Each number is 500 + 40 x the weight over the matrix's rms, rounded and kept within 0 to 999. Layers, rows and columns count from 0. Numbers have three digits each.

# down: layer 2 MLP down (transposed), 640x160, rms 0.221, rows 174-182, columns 0-159
# up: layer 2 MLP up, 640x160, rms 0.23, rows 175-182, columns 0-159
down174:512497499452414476436490513425412516438498496447415507474424466443489502472461555482447518453515505504446472492493495469492504474510557524471488543492470527456498511457496427462459555551541502477516471448511543485470481530532482478484507459517472437486517456492432545463461476524448528520519480508464530513535495460450520542491485432470479448557469426497483469488477535451519491464542506429505518428509511478492473427452508504463424515484481471491552458497460503448454481525458498
up175:514550441492541488504459465593447467511481512505530516388467486534474548508520474446553533517518528466480506491509539478486552497532480492572578525543577506522549505559476463515524499505500490495441459455521538562472530458509504483464530409532519567539543507558504509548506496483486519538509515532485506546491478484480448489486531469507491449505462506516522456485584515527502493477459495481509460500458460513484546491443503540455486426425470483568469475486461511512502485502508566
down175:527473533536503460529518442496511498461511412453516500545536555548515498511500454542518540514452543513451465523476419481551488440437501462473507506509468524507515434465507565472484486494468493497581519596493494500517510537505507485492512589528486461517413450478457486484464508450490511498484492463531517423500490563490499481529526499512431511519522517495476506503442499587541447483476491526547495572565460450486504421512530473511511478499566466508529541490541441548584528491501468
up176:478597563451541499475578533449545494435501449476485517548522533497482498468481551558505449515540507488515464513525442552584459466471496479550533550415566543484513537447486562469465537495511438548514494492462532452512474439510491422467543463483538557526495461466535362513583503488529574541437515453466527538462495462502499534517467485549513536532514497500531467475547480493555493505472501516453495478514494505517484491466519525523497513437509500474518448472461537476476509525501515
down176:525523418452526526545559426469505502473458480527514554473495501483507437593529489515552487527529523509502518541475493543518564463471453436525450534479525476506568518457506453452518500463470514502463487491525554489499480494581499480497493498513549453543499505404466506477500542454558473510514490525523547513553574543455482473478521435548537502491530585581501517545492487436518485476535578501466495504512516455472480515480455514549585534459486531521457504515443544533558541503456476
up177:480506494572520503521573492508524616494476450436481475520440565477517525426493595495483530503516484506509414467542445464528456490488496514520436522522508492450468471503462499528480489542459433542551519507462505540526451536507454539593613520482450495476546466562533437535550465440434500472493558452456509445512477545525497518464424487491493524505536514570434448471480531507527537487447504521494490532546521529549579440433496491470482486505506537489557497532483577490520522485497539
down177:511533507494536531507502578495460540514562491558530475490506488492535482418447459510465596513471524520468533500507452498496490487515429471518502509519409413463437494517514495501438476511407517495506514430523438505542467489523501484419528545500493482484469488529532494485502435390492462492488548537465453515505452485500561531562488498536489506371562510536406573515443513440521486456519517444483460493447450529526523510527541529505503518428469479550546536542477564501468536565499518
up178:511493510491480543480467465531468420499443501446536478561502470452485507496474490483520518542482492463475467513538459490499500471492509494428492485520508511548565464553522517518524488479536513502496488465482475583489483505455465461496495420469512519466478514430558457502414509549557490566552513539483408430536460459535442532482394520522510413517475509511485479446450503497447440506508471519538558418480493543470559524521510444470568451454463584527502512558588511532515463461505561
down178:487429486462475481490469445495485471493529574486531509452491442520536445466540473527481552511524509567469540488473544497429499558531422461520513439481505471527482461514524515564477501507477454509515481493464512442492552476540525604450425550436479506498529526456498539486447547539510495526505518520607441559477491460498436492479488563512453465581614469529496516468555530448534571520552511515451465558451504524559461491477493497517496535425482490502536485496494481512510468553421476
up179:531470521479471498495482529523495490476467549457476529497467517516501511425498492464461432488536549514519454546451444513466533482513485513548543530532502478491444566486494527510535508505542464563518587541500478436506510452506463547457536494550536518516488557525475517516472481503545505519489507485464469494506539484484515495467565494526560428484471531555500484480524519555499517492495534510515472535550516523491469506480452500461513465473541536519488456531532480513487472506525532
down179:542518539490492492520479528487556489527513482508520522470496500511488486534509486540526516493476481482514486432492470547571488472488452513504470484537517492525519493523480495538510516477502501417537446543495451512483496462457521514495461506437489460512498474496544488525534548487517524535484481453514473446500510561474522523515499519522424498484535521540505483480489511533512543485464461511531469475512501473543509493473513510495514537528484523526528498505475537460478584449487408
up180:427484556531482520459435520554521477480440579433513543462469458461561519502492557548509503442524514516542473453481578548495469498488454505528442403557519561555541520455419473506560500463441477502516501514443522545476483440395520447486555515490474549440484499530511512452428506554507423516468471506471564451501449525556515501573450409535463576519525538494571521490549472573504568528399490469448472469634570427523537502477516587481491519541581541617448491499505472499397437475542498
down180:471464475506422543465484470459484468538548547435510493511496518540482491518482462406427497464534435562402513554562508481452589424497478453463518577542572483517513521516440527539540435482515483475349490543519585514509460494533496576491494453506472535491556493492505495490514478517493464488511416476372487586468505462542508546469519484424519463489468550529470578542487493566576519545528496546591587549488511493432556464513470581518510547522513538535538522521533481476464515488470580
up181:404512484486520531460484557546460496494485496469480494501469468504512548474510490453500525560470490534534525522430479520552520449474524532487523510486527495530471539472574477501558474448475470550473504546417516548488470519522524489469542470528471494507553539535558564474496481570497454488483513479495493515531523459557487511532521528528492459521481518497484459530501500564501466509492530510472512461452512489493500464546468464468481468501517487496511500481540443564513489509473493
down181:517438511493462542478530487472501537522505490500509514481516531467473496498498523581534447513538442508487486479512525522478505470465483536465480498481455453519500460526457501483482495535552500474509488422487494484480483491501474535484531500496507490503504441490475449519505537513450469574575516525492565442510522491497542512460500475500536508497463493510467481498512498423497542511499474530464508547520494478520518527492520522545473551491499498497522532494464552453570527485524541
up182:471503446471513559511485524485460526539522569512449452450507503523484485490527447560446554499428451493495483486471550512484503507476500400483474496497464492519586495486542553466512483461531522552499513523517495555528489419476493519436515450553518536488545598421460473501490371491503446539484552523465461437488518518435523560480490507536513509498482559461432521512574487522470463555483509492484532530495495501519484506502520459498465507518461497452516570509515484478551553471473527
down182:462547546475532515537527494495422465463489462486549471514481524496524555588456481496521532526465489482472447492484464488432515454517538379458540535460394456527441551471580507436538459556460495483524518534577547495472491451500516493444483462491557533496501491525578525463515458485513480454548504503554449436593490485518535479523506489554487443538505448538484519530423484507483500474519475479534543597495525545521570512530501479471469445521508547509444428442598506427509504528488497